config.yaml
num_attention_heads: 2
num_key_value_heads: 1
head_dim: 64
norm: "rmsnorm"
norm_eps: 1e-06
rope_theta: 10000.0
init: "uniform"
init_std_o: 0.0
learning_rate: 0.0095
beta1: 0.93
max_grad_norm: 1.0
warmup_steps: 200
schedule: "wsd"
decay_shape: "linear"
doc_mask: false
Each number is 200 + 30 x the weight over its row's rms, rounded and kept within 0 to 999. Layers, rows and columns count from 0. The size before them is the row's rms in percent of the matrix's.

# up: layer 6 MLP up, 512x192, rms 0.113, rows 163-186, columns 0-95
# down: layer 6 MLP down (transposed), 512x192, rms 0.0417, rows 163-186, columns 0-95
# gate: layer 6 MLP gate, 512x192, rms 0.108, rows 164-187, columns 0-95
up163,101,242,205,245,194,172,249,182,216,179,201,208,211,206,208,221,177,202,207,184,203,174,167,161,192,191,250,221,182,178,166,206,181,213,221,176,225,202,203,200,227,214,156,141,163,162,256,204,206,187,201,155,212,222,189,216,216,226,170,238,147,121,194,240,206,177,181,221,220,196,229,228,235,216,207,179,214,213,198,196,183,238,157,187,169,213,217,205,129,221,174,222,215,130,148,214,232
down163,100,220,160,146,189,211,238,249,239,167,181,179,245,189,224,219,250,178,226,187,189,176,204,137,216,201,155,158,214,190,272,247,203,224,193,198,185,164,202,191,209,217,195,230,186,245,195,152,206,302,186,190,187,181,246,233,209,196,160,183,243,205,194,220,199,184,211,201,160,254,175,174,222,179,181,226,238,169,216,202,206,166,142,195,160,188,168,216,190,183,146,215,224,168,179,208,253
gate164,091,225,244,213,196,178,176,213,188,215,255,240,273,166,182,181,214,175,241,200,234,206,159,180,248,246,233,158,233,226,194,213,176,204,198,142,201,176,213,185,169,250,209,191,199,272,160,139,224,204,221,188,196,207,188,242,214,229,214,265,192,247,172,242,228,203,285,227,164,187,166,184,236,195,199,201,224,167,240,205,176,185,165,203,170,211,163,159,217,203,232,243,162,170,196,184,164
up164,100,256,180,193,180,138,261,209,271,209,216,162,165,184,243,190,202,208,183,173,147,227,197,241,170,137,197,196,153,175,215,209,183,222,174,172,195,183,143,239,253,256,147,260,188,189,194,232,238,186,195,237,187,165,208,179,188,246,215,145,200,189,217,158,217,160,229,179,197,174,197,156,234,173,186,153,149,205,168,212,170,183,239,194,134,195,172,227,182,228,204,181,221,223,193,183,221
down164,098,174,160,191,196,196,158,207,211,198,245,169,194,214,220,233,203,181,211,237,268,247,202,169,226,227,250,169,193,201,183,207,158,207,175,203,157,151,221,204,108,206,227,202,206,190,181,191,173,165,196,202,215,188,153,262,185,212,189,236,199,220,214,279,215,164,204,210,144,184,198,205,215,236,204,127,159,201,198,188,198,197,235,219,188,181,238,134,239,203,255,200,182,201,231,219,216
gate165,098,167,190,172,193,228,216,260,212,233,220,244,218,170,182,196,174,205,215,183,143,203,172,176,216,170,199,152,152,163,216,180,171,227,172,198,225,250,203,189,154,170,225,198,243,206,209,161,264,243,180,187,229,187,213,235,207,226,250,218,198,211,188,177,180,170,210,196,162,187,206,188,164,141,232,175,208,224,192,188,206,204,202,162,221,191,217,211,245,242,245,186,207,220,222,233,188
up165,101,174,174,164,193,198,187,227,221,203,220,134,191,206,186,176,266,134,206,214,246,220,191,199,158,221,180,192,210,154,242,245,214,211,201,185,189,183,220,234,224,203,198,213,200,187,217,217,260,223,226,182,206,158,262,231,200,199,262,242,177,223,202,198,187,235,221,200,172,190,209,234,189,151,188,194,213,247,206,164,223,196,165,170,160,273,235,224,235,204,177,222,115,190,210,177,159
down165,094,213,168,202,252,190,205,222,211,140,230,144,220,155,227,196,208,154,253,179,212,191,181,173,199,191,182,241,217,164,225,198,158,256,248,167,192,188,174,202,167,229,229,174,150,192,210,235,178,227,199,167,207,200,211,230,104,202,189,169,227,204,240,202,213,228,234,224,227,227,202,230,181,202,210,203,211,234,240,227,180,155,168,196,219,224,183,184,242,257,201,206,216,247,202,180,226
gate166,099,161,228,222,204,204,229,207,117,254,200,182,202,194,206,192,241,213,221,190,202,170,198,232,224,211,197,260,205,191,259,199,208,241,163,206,256,200,179,197,228,197,173,246,159,258,259,199,252,213,197,275,241,221,174,182,234,197,173,277,197,230,231,187,212,179,227,226,181,230,186,174,193,209,183,172,163,170,190,182,234,170,201,207,195,177,157,227,219,196,195,163,188,237,226,246,170
up166,096,191,216,206,196,140,210,158,231,238,257,199,246,181,126,166,178,198,272,166,156,203,202,207,218,234,173,273,246,194,185,244,199,172,247,213,151,210,195,150,229,251,229,174,215,233,152,183,168,217,240,232,193,199,227,201,194,180,190,161,166,220,206,174,204,190,153,161,212,182,250,182,190,164,185,178,167,150,192,189,174,199,232,206,219,214,207,202,219,219,191,164,165,187,225,238,178
down166,099,209,217,158,233,207,200,233,230,165,167,184,204,200,181,179,187,194,230,226,226,187,236,177,165,222,165,224,236,162,183,179,231,236,177,207,178,213,227,181,260,189,196,213,186,239,241,208,225,207,174,173,247,238,193,144,216,242,226,258,231,203,212,187,196,262,174,163,194,178,225,246,119,224,221,172,139,185,180,209,176,247,287,210,187,218,178,240,201,187,184,180,173,209,192,165,230
gate167,110,193,206,188,228,205,186,218,225,200,176,240,172,235,192,175,235,264,186,204,214,214,207,170,144,225,176,236,176,203,207,206,223,144,293,193,186,217,135,195,150,237,212,190,175,152,177,229,270,208,200,138,211,202,228,196,163,199,254,201,153,232,169,234,178,187,193,224,229,237,182,207,182,210,214,212,188,145,189,172,195,214,249,181,204,196,203,267,191,180,174,180,139,229,242,216,202
up167,105,214,180,195,170,244,238,196,196,224,166,164,207,208,245,203,250,159,174,222,135,222,118,186,166,196,162,189,175,300,159,192,216,186,127,245,225,202,175,156,150,208,223,210,205,171,221,276,217,184,165,237,225,211,218,215,238,220,185,227,200,187,189,183,148,244,250,237,232,202,191,159,249,195,213,191,176,165,198,278,159,173,180,185,179,132,186,218,183,217,175,206,211,204,201,198,212
down167,101,244,239,234,193,230,213,223,189,245,188,192,209,213,184,156,226,195,170,181,244,174,207,213,197,275,174,200,210,207,168,198,212,207,270,182,212,202,222,197,213,224,245,201,200,166,178,155,204,207,245,177,210,149,236,190,227,286,185,201,182,199,195,180,187,132,220,231,206,220,202,172,168,217,192,187,207,181,181,230,100,203,245,225,186,179,205,173,199,150,207,172,148,227,214,222,172
gate168,101,222,156,205,220,186,172,139,250,243,186,249,259,218,218,195,160,188,173,228,299,173,229,195,197,157,235,206,192,201,234,218,212,220,182,230,203,186,196,255,158,189,132,201,173,194,248,168,193,225,197,195,197,148,169,203,223,232,146,223,238,223,251,233,254,150,220,131,240,196,147,233,212,225,223,181,277,184,226,214,233,174,221,243,180,159,214,234,230,198,233,235,174,230,164,229,179
up168,105,208,151,151,193,192,219,213,206,210,213,225,252,170,188,189,257,212,196,191,267,193,202,252,156,213,153,221,176,242,182,205,246,201,165,243,189,175,230,192,194,194,189,191,201,214,210,212,173,174,235,258,203,170,183,178,198,188,271,222,170,145,232,218,194,199,238,193,191,198,254,237,201,226,225,260,281,240,211,205,153,191,261,221,188,148,170,191,203,153,202,259,196,164,171,192,198
down168,109,212,146,226,237,222,216,206,230,212,204,178,209,209,180,160,215,238,190,194,244,204,209,205,176,204,158,190,152,224,268,182,272,230,208,238,168,196,230,233,176,205,157,182,240,157,228,184,217,154,215,214,222,141,207,192,261,212,186,243,194,223,212,199,268,264,203,160,167,205,207,205,194,213,202,244,279,168,165,196,201,223,211,239,232,165,252,155,160,228,229,212,199,191,211,195,202
gate169,094,194,167,208,252,216,199,220,187,176,238,169,212,197,249,197,225,194,170,213,165,222,158,123,245,208,189,210,224,247,200,180,195,176,218,236,189,246,177,267,199,237,286,259,200,141,214,227,203,182,237,196,195,219,216,187,229,244,188,215,180,219,202,205,262,200,214,207,186,189,172,157,236,204,225,172,243,140,241,227,196,172,171,247,190,189,219,218,226,160,187,193,173,184,258,238,197
up169,095,205,196,245,174,198,181,228,233,166,142,230,150,174,228,196,218,157,229,205,182,214,248,217,223,240,198,208,232,226,228,187,204,253,229,185,191,196,205,183,191,212,191,197,188,156,168,176,196,222,185,217,224,238,214,156,138,249,198,215,229,250,222,184,163,200,173,193,237,200,209,240,142,207,220,201,208,255,239,229,214,236,166,182,278,163,179,227,253,206,198,242,187,194,173,187,135
down169,091,179,200,186,196,211,184,178,160,220,159,186,193,183,227,211,163,207,236,187,220,226,214,252,189,179,194,201,250,184,127,254,263,208,190,180,226,240,220,236,227,213,223,178,228,203,200,166,190,235,156,196,126,195,192,198,195,203,195,185,251,224,234,199,173,153,211,210,226,213,187,246,166,183,200,183,208,261,193,173,147,210,190,199,210,130,229,233,221,238,214,282,193,210,195,220,195
gate170,083,144,227,156,190,209,197,193,215,231,202,245,193,249,219,208,201,272,162,272,234,229,218,226,230,219,196,215,215,139,193,152,254,192,227,194,161,259,234,230,222,188,212,198,223,205,161,195,187,198,165,216,237,203,153,217,172,245,184,231,187,167,203,227,194,220,198,192,187,185,209,194,216,183,195,240,191,133,168,192,165,166,209,156,239,208,226,165,262,191,173,184,171,202,198,232,223
up170,092,139,240,198,169,234,177,171,204,240,176,184,219,177,129,202,183,188,190,240,187,214,232,214,168,217,201,226,217,198,156,162,249,171,234,195,158,134,216,179,197,154,191,224,195,208,229,216,203,182,244,219,184,236,159,212,167,156,133,190,205,199,189,151,196,268,184,217,197,177,187,196,199,198,210,211,204,199,218,265,183,202,213,197,204,254,196,179,236,192,240,171,184,193,154,215,256
down170,096,183,182,253,194,192,184,212,202,223,264,269,184,172,286,211,210,197,181,226,221,221,232,175,167,211,171,215,195,227,203,233,207,172,205,200,242,174,169,199,166,165,151,238,192,209,200,185,209,246,168,196,211,198,187,211,163,245,249,179,202,155,151,239,252,173,204,231,206,219,227,165,201,236,187,223,195,230,209,190,224,192,175,218,141,226,177,227,238,180,210,207,212,216,166,225,191
gate171,104,205,232,185,146,162,212,276,170,212,222,214,203,240,184,195,272,206,230,276,285,212,151,152,218,267,203,180,234,220,259,176,178,193,205,170,227,175,230,234,228,155,184,155,159,211,201,203,211,214,219,203,195,244,209,201,211,205,142,187,171,186,188,193,202,211,216,207,184,213,145,182,222,153,208,240,184,238,193,217,218,223,252,204,226,233,212,180,217,227,192,214,213,202,209,184,144
up171,101,181,208,216,143,163,174,210,250,229,279,217,183,158,187,183,224,224,159,198,202,247,189,188,191,186,180,195,229,276,247,186,170,164,218,179,144,256,214,204,143,198,245,188,216,177,212,174,204,175,182,264,212,218,199,242,154,212,200,218,159,213,164,199,207,215,196,227,213,208,245,195,192,232,196,210,210,237,170,183,211,156,198,237,193,205,169,174,241,190,211,199,230,170,219,162,134
down171,098,184,174,135,241,188,204,236,179,145,166,192,247,197,189,195,187,184,234,193,300,222,239,235,191,238,222,236,232,204,214,152,256,250,195,156,191,223,177,189,207,189,223,175,252,206,180,170,185,153,256,146,214,220,193,217,213,185,229,173,150,206,247,191,252,240,167,190,207,230,208,213,227,218,196,250,188,170,215,174,233,248,210,190,218,181,221,193,275,165,218,180,206,184,202,211,200
gate172,116,213,161,174,236,172,209,185,220,204,185,168,161,221,160,188,206,199,176,232,262,129,158,199,219,209,181,156,212,201,149,246,187,228,248,210,263,192,185,267,243,204,177,209,179,238,206,154,158,214,226,184,219,202,166,161,127,250,176,246,189,193,162,214,196,185,226,166,187,228,200,191,140,216,208,201,224,170,188,196,208,199,243,231,251,221,216,220,163,225,171,179,184,166,169,135,175
up172,107,242,170,182,195,184,204,240,223,188,178,189,165,143,200,190,165,228,191,245,247,192,172,189,152,185,250,161,234,210,150,212,222,261,254,187,201,188,220,226,213,197,185,171,218,188,234,227,200,192,163,237,155,203,239,262,173,198,194,182,172,154,232,221,192,188,170,161,152,251,176,231,186,217,211,139,212,190,144,212,184,219,138,188,183,195,209,212,163,185,208,161,216,178,220,158,213
down172,097,218,195,272,191,174,175,234,150,199,144,254,224,207,144,271,225,208,216,257,156,189,204,217,235,200,181,199,206,218,208,191,191,181,270,231,193,207,177,223,205,157,219,199,162,152,173,190,163,240,201,155,186,208,209,194,177,185,149,196,150,217,226,136,175,164,163,247,212,186,192,196,184,230,218,258,236,192,214,214,202,252,262,172,198,189,178,205,164,256,133,233,193,201,221,171,187
gate173,098,187,191,231,227,232,269,226,167,173,241,166,221,190,171,181,193,170,188,187,158,242,208,198,198,165,189,189,272,212,192,218,148,175,212,223,118,169,198,188,171,164,153,228,165,260,179,220,210,188,211,214,159,245,213,196,207,193,233,178,187,179,207,242,185,226,264,200,191,177,245,195,231,196,222,234,260,185,185,174,234,185,158,194,195,149,212,183,220,183,183,203,196,195,229,219,213
up173,101,214,242,199,181,220,162,244,194,249,181,248,202,231,149,154,235,207,214,149,151,192,184,178,167,227,216,173,258,222,198,196,189,165,185,178,205,190,211,209,234,166,173,203,205,200,223,154,191,152,141,196,192,199,217,167,215,176,219,261,243,222,214,217,210,197,196,167,243,256,176,250,223,192,186,187,182,175,137,147,247,185,192,224,206,206,186,229,119,211,199,209,206,171,155,208,162
down173,097,212,159,138,188,207,257,208,181,199,220,158,199,187,191,210,200,156,217,300,166,155,133,226,172,167,175,192,246,179,275,231,205,213,239,210,156,179,208,174,180,198,216,190,148,217,151,230,191,245,182,189,173,249,210,261,180,234,214,196,272,185,208,199,211,166,246,222,200,185,191,206,211,236,194,210,204,246,208,211,199,194,146,149,251,182,235,207,165,175,168,176,213,246,187,170,243
gate174,091,175,207,248,264,131,217,218,266,181,172,214,207,198,226,191,192,245,185,225,230,165,150,173,151,202,183,224,178,173,177,152,257,173,185,196,172,250,176,217,161,202,189,172,201,206,260,184,235,203,180,162,233,216,226,201,235,215,164,131,235,196,199,226,176,189,210,197,221,170,145,186,148,204,215,208,166,189,188,183,160,251,198,140,209,205,139,229,236,243,182,170,199,202,231,201,189
up174,099,210,236,222,194,173,208,237,169,200,218,166,217,228,224,206,193,185,179,202,214,148,159,262,144,160,139,185,154,206,204,187,223,220,185,176,267,162,224,151,201,167,230,204,184,213,238,200,206,170,236,150,207,167,181,165,258,202,154,256,242,232,205,198,126,244,186,211,237,192,217,159,221,205,220,206,196,219,151,221,155,215,213,168,191,218,170,201,198,219,242,222,166,160,179,206,226
down174,090,206,238,187,173,187,204,185,261,170,194,189,239,211,210,169,199,198,171,203,244,210,244,183,176,193,193,230,226,196,164,240,197,188,171,216,203,192,217,197,275,143,239,260,250,195,201,230,200,217,201,130,207,255,266,222,198,207,224,230,172,211,182,198,223,214,231,206,243,161,196,234,209,257,162,206,186,223,202,228,190,177,159,205,206,201,203,196,173,175,227,182,135,215,179,261,181
gate175,096,201,218,204,166,237,195,174,207,202,218,151,131,199,196,214,177,199,231,196,216,172,199,220,195,211,223,179,154,182,198,192,175,200,233,157,228,238,185,126,136,229,215,187,163,215,177,189,232,211,186,256,208,166,207,270,198,195,218,225,169,223,169,209,183,186,218,156,209,222,172,205,186,159,162,237,185,208,230,209,165,191,246,198,259,177,163,246,213,225,233,274,212,215,199,152,196
up175,096,200,146,200,200,172,182,231,158,192,220,247,181,226,171,162,176,171,190,185,150,253,184,221,214,276,173,193,189,206,198,232,175,182,205,216,208,193,271,194,229,264,233,215,157,150,187,222,222,188,163,220,189,209,224,239,253,184,248,216,153,225,166,193,191,170,211,214,176,274,234,190,216,195,175,196,241,157,205,246,177,172,196,187,173,186,151,239,213,177,177,230,199,234,198,194,202
down175,102,219,202,208,175,207,238,147,227,205,174,174,160,258,128,220,204,254,222,237,209,189,157,207,212,190,212,155,209,204,158,135,230,157,157,190,176,239,201,220,185,180,159,193,256,260,172,217,230,204,217,169,169,248,217,169,172,217,168,190,205,243,221,166,222,211,229,219,204,177,171,223,208,156,231,189,183,227,160,242,202,222,219,189,282,205,233,179,196,255,225,234,192,191,175,237,205
gate176,090,228,136,234,253,192,208,260,194,198,205,206,216,148,195,229,236,210,189,202,216,187,159,188,196,166,167,197,205,162,167,182,158,156,164,179,208,149,173,192,161,164,245,182,175,228,183,230,219,114,180,198,185,177,182,210,185,217,174,272,186,175,186,206,141,239,201,189,201,173,160,195,262,213,239,219,225,157,181,161,167,188,204,169,212,195,217,202,254,188,144,246,215,240,205,188,181
up176,094,234,187,142,191,216,190,272,244,136,173,223,228,222,157,243,195,200,188,251,184,164,161,148,185,227,237,226,144,234,201,190,185,177,195,195,196,222,271,222,238,182,204,238,233,183,225,174,181,205,262,193,168,225,153,206,204,191,175,138,143,199,191,219,202,225,203,180,206,233,228,231,246,187,211,237,216,184,225,197,175,191,157,199,174,201,235,208,230,138,182,178,214,248,135,166,183
down176,096,201,163,237,224,247,220,161,224,224,207,199,222,219,232,260,191,206,152,232,259,188,192,179,144,211,160,180,281,226,181,213,222,171,184,238,216,237,177,175,265,164,170,168,192,156,166,207,233,207,205,187,202,170,243,193,175,218,232,199,199,213,210,122,229,176,187,194,244,230,203,235,195,251,178,197,216,202,184,225,229,182,223,180,231,220,195,226,230,200,180,221,137,206,182,238,244
gate177,095,208,198,187,199,235,215,226,217,200,183,226,203,209,215,208,153,208,208,182,253,180,166,214,144,204,196,235,201,181,140,227,150,224,239,157,282,277,244,188,191,132,188,207,210,184,148,212,201,192,184,162,229,214,208,171,182,197,234,219,183,255,169,223,215,206,134,221,161,197,223,194,184,207,255,211,239,142,249,241,212,176,199,203,230,205,172,207,190,185,249,217,143,214,214,214,209
up177,099,157,193,215,178,202,208,179,210,204,189,191,181,182,205,190,198,225,160,177,160,219,218,163,235,189,192,196,198,216,209,181,204,190,221,185,161,203,144,201,204,177,241,229,181,174,181,200,212,182,194,217,214,203,192,158,220,233,149,213,184,173,198,231,229,197,225,220,230,141,168,162,223,142,163,211,199,173,241,178,221,232,242,242,177,205,160,244,219,175,208,199,191,204,310,180,198
down177,095,178,194,206,184,191,157,145,181,184,199,180,177,226,177,175,227,163,190,223,184,187,179,200,181,282,236,214,173,163,317,221,168,173,209,230,199,158,219,213,112,232,171,231,200,144,234,187,183,172,233,209,207,139,187,207,172,221,137,184,201,178,223,169,184,268,201,212,175,168,229,188,245,204,217,201,165,200,251,215,136,206,219,203,207,255,221,258,184,204,244,179,266,210,186,216,221
gate178,098,220,171,189,157,223,200,188,207,223,131,153,204,203,175,176,190,202,178,195,188,213,236,210,169,147,251,203,217,230,219,184,177,192,198,168,170,220,182,163,194,205,211,199,243,191,194,224,259,183,262,168,221,178,210,167,207,158,178,221,195,188,242,153,223,189,174,176,185,256,260,214,234,260,256,193,200,170,108,207,197,224,194,209,201,206,195,199,154,160,179,200,179,189,239,186,204
up178,110,219,214,167,266,221,205,228,187,185,215,153,167,233,156,169,158,216,205,192,169,216,190,220,170,214,242,190,192,150,212,202,167,217,197,207,227,175,227,175,214,176,232,251,214,197,205,171,132,133,223,207,155,210,196,169,179,254,151,166,220,224,173,227,228,170,193,256,198,210,184,222,203,188,219,216,247,182,218,238,201,154,166,220,184,187,191,280,243,182,168,190,169,253,217,240,188
down178,106,206,205,216,197,243,222,167,193,178,208,200,224,176,152,204,204,221,222,193,151,207,206,138,177,227,150,226,203,212,218,196,183,190,188,210,156,181,236,189,192,177,205,188,186,163,214,178,258,224,158,141,189,221,219,200,234,168,207,166,169,210,198,162,183,175,224,227,208,206,191,196,181,185,215,172,230,178,306,265,159,196,217,227,163,183,204,176,240,207,210,193,171,208,204,182,202
gate179,084,164,193,156,236,216,225,198,231,238,201,209,209,282,208,217,177,227,186,233,151,204,182,237,184,196,215,231,204,164,187,170,261,160,167,247,253,216,191,225,209,194,185,231,194,223,199,212,224,250,146,163,175,170,139,179,256,186,222,221,247,175,216,256,186,230,194,225,186,201,256,171,246,197,151,214,155,183,229,180,193,221,233,203,193,204,178,185,244,191,184,201,237,193,183,252,197
up179,097,212,214,230,169,178,245,171,228,229,228,133,164,149,234,208,209,211,180,174,224,195,201,157,224,142,208,192,170,209,222,229,203,224,207,213,160,192,232,214,190,230,228,224,138,170,175,196,207,225,260,226,193,176,151,196,207,211,197,267,172,186,163,201,208,194,217,220,229,233,147,247,188,177,216,226,274,231,179,227,158,178,176,258,210,172,187,213,189,153,173,208,184,187,181,204,252
down179,096,198,211,183,204,225,257,231,271,233,172,167,223,197,179,194,225,196,225,199,241,164,229,118,204,183,224,157,218,251,258,224,165,194,264,226,222,239,204,158,190,255,199,250,197,226,190,197,204,203,200,163,237,165,217,231,207,201,230,195,154,170,209,233,201,242,210,189,210,235,189,240,213,169,259,205,226,240,258,191,191,221,230,225,178,180,203,219,250,185,197,238,221,205,186,210,211
gate180,091,190,228,218,232,179,179,143,238,193,233,202,189,178,224,190,165,194,177,223,200,204,218,234,180,169,196,237,150,233,243,181,206,175,178,151,187,165,223,197,217,205,231,175,242,128,223,186,218,173,184,135,183,175,197,188,217,191,165,239,123,215,184,165,219,189,217,214,224,159,210,169,213,217,208,170,175,221,242,190,192,221,206,194,168,196,226,179,150,203,176,174,176,150,181,195,238
up180,094,204,198,187,211,190,178,151,252,154,214,168,222,167,198,248,240,182,210,183,185,181,205,197,164,188,192,204,200,227,216,213,196,148,220,204,190,97,234,184,240,232,203,203,229,219,171,215,166,190,193,208,200,170,222,214,224,235,190,184,178,159,172,187,172,204,206,167,144,173,207,197,198,163,170,207,181,209,169,200,218,196,269,183,158,208,179,223,220,176,174,233,194,181,158,179,219
down180,095,228,212,202,238,219,143,158,200,212,236,188,200,162,207,271,184,197,191,169,245,193,204,195,224,189,176,178,163,200,196,205,190,181,232,173,193,217,239,205,275,165,174,170,281,163,243,225,218,162,214,203,218,157,235,192,196,191,177,222,191,271,179,197,197,196,153,196,188,269,200,190,194,210,178,220,205,191,252,184,176,224,169,206,225,254,188,216,200,227,181,187,199,158,253,256,192
gate181,097,159,216,162,232,142,215,215,218,214,147,191,230,186,231,208,231,202,170,216,172,164,167,163,183,170,240,199,199,241,195,268,195,177,200,196,141,184,177,142,204,209,238,225,184,220,179,207,244,161,178,184,223,240,227,230,191,201,150,178,207,245,209,200,178,237,240,212,180,164,185,191,190,188,231,227,174,256,140,183,187,230,186,160,158,201,212,167,143,186,249,172,225,160,145,223,168
up181,096,230,189,163,222,199,187,240,209,197,191,209,127,127,212,228,238,238,212,211,188,222,219,207,177,197,177,189,212,221,222,150,140,200,221,215,201,183,201,221,197,214,192,157,234,177,160,220,138,261,185,189,256,188,195,219,203,208,168,175,173,199,212,253,192,170,229,147,250,178,188,212,196,180,224,235,211,185,211,174,193,204,178,211,168,222,162,208,205,251,175,252,176,150,205,200,170
down181,096,260,244,204,202,180,171,128,198,214,181,183,211,212,177,176,168,221,127,221,241,151,155,211,140,210,231,226,229,183,209,170,193,207,175,187,199,286,214,286,218,215,206,181,238,162,231,189,252,248,199,208,162,164,210,215,170,177,177,223,221,239,198,153,226,190,207,246,177,190,212,242,187,177,176,253,206,173,238,184,210,245,221,190,234,215,202,241,245,193,204,186,190,197,249,223,186
gate182,100,162,183,230,197,225,151,195,205,189,172,222,202,164,190,236,210,197,218,304,205,209,221,191,178,192,160,156,216,212,197,231,192,141,104,244,209,204,204,150,215,135,148,153,203,223,172,238,170,200,147,201,235,212,190,224,151,198,194,139,175,212,188,213,232,185,211,205,162,213,201,230,199,194,205,171,149,164,191,223,173,215,230,162,220,201,201,197,201,154,153,225,191,159,200,189,231
up182,095,198,202,194,217,181,173,131,143,178,208,177,225,228,153,185,159,205,194,227,162,193,230,191,188,234,193,181,237,202,175,229,195,190,184,217,210,182,118,197,203,146,180,177,210,150,179,189,152,240,190,216,204,182,208,240,204,255,172,251,184,247,173,209,233,168,123,207,200,200,239,221,186,190,209,198,172,181,221,179,217,200,238,202,246,171,242,206,263,154,190,233,204,203,164,215,205
down182,099,211,184,164,180,268,201,209,205,178,233,206,196,201,218,205,215,185,232,177,229,218,223,190,189,211,186,209,157,187,168,177,176,118,179,194,173,199,258,235,183,204,160,212,198,201,160,226,232,169,209,192,179,225,170,234,187,193,186,157,208,161,234,214,183,179,256,185,194,218,184,167,202,192,230,181,171,174,171,210,194,211,192,165,149,183,187,192,222,255,211,187,128,194,238,226,230
gate183,097,157,177,210,215,250,167,228,173,243,183,186,167,239,171,172,216,166,195,206,157,247,127,237,237,201,182,212,225,178,145,217,217,218,171,216,187,237,188,184,184,160,203,212,271,208,178,205,226,205,225,195,219,164,202,178,222,196,203,203,237,200,233,144,196,108,172,205,179,211,202,244,152,275,223,193,224,208,217,192,253,196,178,217,202,242,182,214,228,195,176,197,221,194,253,169,195
up183,097,212,179,222,220,160,151,159,170,257,203,234,165,197,222,196,244,200,197,238,183,209,220,149,231,195,220,172,198,176,221,186,187,238,181,132,265,179,162,213,180,175,177,153,209,170,203,122,205,204,196,182,156,171,237,153,211,207,184,245,205,216,203,231,176,215,191,195,144,147,194,198,185,215,220,192,191,233,120,183,245,208,199,207,200,209,137,205,206,170,230,183,193,244,229,218,200
down183,100,169,203,213,180,233,189,208,169,167,218,238,293,115,203,183,222,202,231,194,183,213,186,255,237,266,237,198,182,219,217,195,183,208,205,247,182,191,215,160,176,138,216,203,236,185,215,186,244,177,219,239,187,158,183,165,270,180,212,142,204,209,151,155,207,194,172,199,192,177,217,206,160,231,173,183,250,257,275,181,209,197,195,212,206,213,194,222,199,198,239,188,172,143,224,239,171
gate184,100,215,194,206,215,190,221,184,229,236,221,193,215,226,278,181,170,217,189,194,165,243,244,217,198,131,213,219,243,184,228,188,220,293,169,178,155,254,213,175,173,246,248,215,203,233,199,218,201,200,222,237,170,190,226,207,173,222,214,194,157,233,222,155,189,176,210,185,229,216,192,203,212,176,258,163,237,245,246,219,218,186,195,207,207,199,222,211,124,131,268,212,217,162,229,211,235
up184,097,191,173,194,147,122,210,185,184,237,185,174,184,221,185,198,254,183,205,215,167,230,184,151,220,158,154,156,208,237,237,228,237,185,254,217,190,206,220,212,212,234,210,249,193,171,158,173,193,169,192,206,193,168,179,232,188,170,204,228,155,213,174,213,168,191,136,130,229,180,177,157,202,193,197,230,241,224,215,164,213,198,188,211,202,197,231,201,266,265,232,205,210,236,169,224,248
down184,100,220,179,177,159,189,226,144,217,168,238,236,209,159,247,194,182,226,137,214,126,185,148,189,163,172,242,185,201,168,247,230,258,215,241,199,158,210,193,197,217,227,223,226,217,196,144,227,210,216,259,210,211,225,200,250,200,220,235,199,281,199,224,215,168,177,186,194,178,213,214,227,246,216,199,159,202,212,211,227,263,212,151,178,212,172,236,159,191,163,220,178,184,198,179,179,240
gate185,094,217,225,186,171,184,232,209,220,190,249,199,205,245,193,218,204,240,191,162,179,182,173,196,204,217,142,223,171,215,200,222,216,198,186,184,148,187,147,181,159,192,179,201,205,192,273,163,207,191,154,161,170,216,260,171,192,186,185,210,205,241,245,158,163,195,187,191,156,180,207,241,174,222,266,191,225,204,160,208,219,204,201,139,252,189,196,172,123,154,224,177,224,211,195,232,194
up185,093,194,212,202,203,204,244,227,200,226,237,208,225,156,206,205,146,190,173,181,213,205,202,169,199,163,197,234,207,192,210,227,233,241,240,165,212,252,189,176,182,214,242,215,200,178,212,197,166,204,196,195,202,233,168,219,208,217,253,182,160,233,144,159,228,232,130,206,188,205,200,245,154,232,296,197,224,265,196,182,172,163,216,151,214,203,152,184,170,157,168,201,236,214,163,125,205
down185,095,228,163,237,230,170,207,224,175,224,206,182,214,195,174,209,228,233,215,184,186,172,190,215,221,251,214,217,199,173,98,190,209,244,197,250,181,189,287,246,232,129,214,158,260,184,208,160,206,202,233,198,209,175,229,204,228,190,213,196,177,162,233,169,192,228,199,213,197,217,216,146,201,181,167,228,230,162,208,185,212,216,160,178,242,209,212,177,201,191,227,204,214,189,163,198,200
gate186,100,236,175,215,187,170,232,234,219,215,247,214,199,243,238,275,210,204,270,202,202,183,232,190,206,218,185,243,213,203,159,214,177,215,213,187,224,230,220,240,201,236,130,179,193,181,206,200,217,200,163,230,241,179,225,263,235,177,217,190,194,201,205,197,153,173,186,166,210,190,166,156,203,192,198,198,157,154,212,203,212,166,219,174,196,159,217,187,208,226,172,189,215,195,248,211,182
up186,115,173,219,194,213,185,234,176,191,245,176,165,202,235,188,222,198,235,166,230,173,158,194,141,193,127,234,227,203,185,238,206,176,200,161,209,206,220,207,203,182,183,183,192,199,143,209,212,152,226,182,220,174,196,170,159,216,231,184,231,161,219,157,195,173,181,163,246,203,234,283,172,200,174,185,181,228,229,182,198,184,248,195,235,160,238,192,184,157,205,180,208,234,195,196,161,237
down186,097,190,215,255,184,218,220,203,237,202,194,199,195,158,200,206,188,139,194,238,192,213,195,226,159,229,220,173,178,220,243,159,232,168,199,232,191,158,197,164,224,313,224,223,162,218,250,236,204,199,212,239,207,163,177,200,204,169,289,139,267,178,199,199,158,164,202,224,163,171,161,165,229,188,215,204,198,201,200,207,201,207,232,225,216,153,208,189,230,199,190,128,135,203,240,217,201
gate187,100,174,190,205,210,135,204,237,232,206,178,267,238,215,232,203,233,238,227,166,175,237,211,213,162,125,150,150,240,211,193,191,213,225,226,195,197,189,210,145,222,216,231,197,207,191,218,176,215,210,170,215,192,201,220,245,210,191,227,213,221,225,177,189,161,245,175,187,221,230,183,259,211,221,217,223,204,203,156,161,219,200,196,217,216,176,230,203,210,170,244,126,190,223,207,166,179